Each number is 128 + 32 x the weight over its row's rms, rounded and kept within 0 to 255. Layers, rows and columns count from 0. The size above them is the row's rms in percent of the matrix's.

# layer 3 MLP up, 6144x768, rms 0.0797, rows 5102-5122, columns 512-575
size [ 96 101 101 105  97  98  99  99  96  96 103  99  97  96  99  99  99  98 104 103  98]
[[108  75 128 137 118 143 177 157 156 147 142 118 107 105 144 118 149 126 112 102 100 132 105 125 145 122  95 157 146 150 198  86 143 201 149  95 160  92 147  94 114 126 147 110 149  64 160 147 120 112 148 161 160  96 118 163 122 125 130  83 107 143  74 102]
 [127 132 147 129  99 138 113 141 136 161  90 189 151  78 111 129 160 133 121 122 176 128 202 150  92 147 140 114 154 146 157 100 106 155 149 107 112 150 143 151 147 145 158 156 170 156 130  88 126  92 121  86 149 100 136 196 109  38 120  35 179 139 107 135]
 [112 108 145 153 168 136 116 101 111 124 120 145 157 114 144 159 107 178 185  98 135 161 116 155 118 117 140 156  88 108 140 132 160 117 124 131 157 143 119  71 147 138 156 160 154 104 112  96 113  96 132  88 141 130 130 106 117 171 103 108 181 130 125  66]
 [117 132  66 136  98 138  74 130 115 146 144  92 121 184 137 104 106 141 164 173 166 125 139 170 113 100 169 149 122 105 158 109 120 131 101 136  82 157  79 192 126 153 118 116 180 116 104 147 126  83 141 189 188 137 105 129 175  54  84 130 112  76 167  99]
 [142 168 133  75 158 149 105 110 111 117  78 136 123 163 155 145 174 120 118 144 177 144 103 116 112  91 176 115 115 157 128 127  89 149 114 217 125 182 123 113 142 137  69  82  96 155 179 121  98 125 116  69 158 146 146 111 107 141 126  86 106 122 172 138]
 [109 125 180 110 161 114  31  82 147 137 112 116  92 113 142  79 123 144 132 134 119  37 178 123 107  84 122 118 152 107  67  80 149  56 172 109 107 123 135  52 103 176 100 167 185 117 176 183  75 169 131 140 127 135 154 114 189 105 140 130 175  64 149 145]
 [117 110 128 123  88 105 119 172 152 116  56 119 184 124 197 148  96 119 123 100 121 161 132 121 111 146 112 144  16 111  92 161 163 123 109 152 155 128  79 179 133 118 109 141 154 108  96 143 126 143 139  85 101 136 158 102 153 132 116 130  88  81 123 140]
 [102 170 108 190 115 101 157 128 146 168  97 147 139  92 103 175  77 137 133 136 131 162 124 135 158 136  75  68 237  72 152 150 161 153 174 172 102 116  78 140 152 141 142  99 187 109 106  93 152  94  68 173 129 205 152 113 133 176  98 125 106  33 105  88]
 [149 181  78 104 173 145 143 144 121 138  35  91 144 119 166  98 118 135 111  95  83 134  99 117  83 166 118 116 152 115 127  78 133 126 104 112 189 149 121 111  37  78 134 178  83 115 130 166 161 166 128 129  92  97 110 128 150 114 161 128 146 129 130 134]
 [110  90  81 118 107 135 131 147 150 175 144 105 167 166 114 171 136 131 120 152 164 119 139 119 148 149 187 118 116  68 158  94 114 101 136  93 120 158 180 135 136  90 119 152  95 155 180 122 158 176 147  85 138 125 153 143  98 105 119 141  85 185 145 177]
 [122  89 140 121 121 101  84 113 119  86 101 159 105 146 142 130 176 124  94 158 170 152 111 158  88  95 149 145 135 104 141 142 109 125 103 119 114 139 154 133 137 168  78 153 113 106 111  84 156 122 146 176 150 126 141 121 106  85 162 111  66  74  98 118]
 [181 123 149  85 139 168  84 165  91 140 107 183 152 133 145 168 116 145 127 117  97 132 131 142 181 144  95 116 117 110 121 158  84  90 195 157 140  64 153 135 123  81 104  78 112 139 163 112 117 151 113  95 117 115  64 120 149 157 179 107 117  94 172 128]
 [166 147 136 166  97 128  86 113 104 125 115 127  84 110 138 130 154 154 115 156 159 118 168 134 162 208  86 138 112 119 166 128 125 116 153 153 169 112 103 140 166  85 168 120 148  98  59 153 153 121 182 173 156 167 100 119 136 113 175  83 154 134  94 173]
 [138 127 107 157  96 115 150 144 109  80 141  71 128 168 101  97 117 109 114 137 129 128 153 135 111 172  86 135 133 150  82 125  61 175 139 117  65 127 112 130 185 144 155 115 112  70  81 132 124 151 112 134 169 151  98 155  71 133 165 125 124 112 170 124]
 [ 80 178 129 127 105  91 114 140  70 140 132 105 160 155  69 101  77 117 133  86  96 165 147  79  98 143  80 171 206  90 114  32 125 102 114 116 151 141 117 170 200 109  98 192 101 153 188 100 122  96 104 127 129 179 104 152  92 127 109 132 126 132 172  93]
 [111 181 158 106 169 127 157 126 157 137 113 118 115 133 174 129 107 131 142 151  89 150  88 100 142 179  61 170  67  84 154 105  98 175 145 133  84 111  86 160 142  80 139 182  87 135 151 126 110 102 110 105 184 100 155 130 135 138 126  67 129 174 158 110]
 [110 112 159 141 141 115 178 130 166 170 147 114  80 106 136 128 181 131 159 117 132 111  65 127 157  70 127 131 163 143 211 172 158 120 171  74 178  78 146 130 147 113  66 119 153  69 111 102 124 119  92 212 130 171 125 104 122 135 114 188 186 164 130 123]
 [ 93 184 158 132 120  99 161 166  81 180  50 128 139 144 190  96 150 160 165 100  99 120 132 147 175  70 138 203 122 109 166 139 155 153 147 150 120 153 131 103 140 182 153 148  76 126 120 169 126 152 106 172 138 117 178 143  61 137  91 131 125  84 147 189]
 [126 107 150 110 125 149 171 170 132 114 117  53 134  97 199 181 170 167 124 203 145 118 118 200 140 146 102 101 147 117 111 152 115  81 132 193 131 104 160 169 114 164 169 146  92  89 141 147 120  86 151 106  55 128 119 147 100 169 128 128 132  88 138 120]
 [ 85 158 159 165 119 146 154 115 166 135 109 141  99 106 201 135 154 104 141 106 128 154 137 199 149 174 144 140 152  82 158 121 128  85 159 103 128  91  94 105 162  90 127 148 124 100 115  77  65 134  89 162 176 131 105 103 147 172  89 111 140 148 142  95]
 [142  77 164 106 180 143 147 115 112 140  86 116 149 132 176 152 101 108  88 136 162 181 154 137  96 135  80 109 105 148 118  84 102 135 114  85 123 112  98 124 114 115 104 113 137  36 127 170 144 117 165 108  98 134 156  99 147 162 152 133 163 137 132 125]]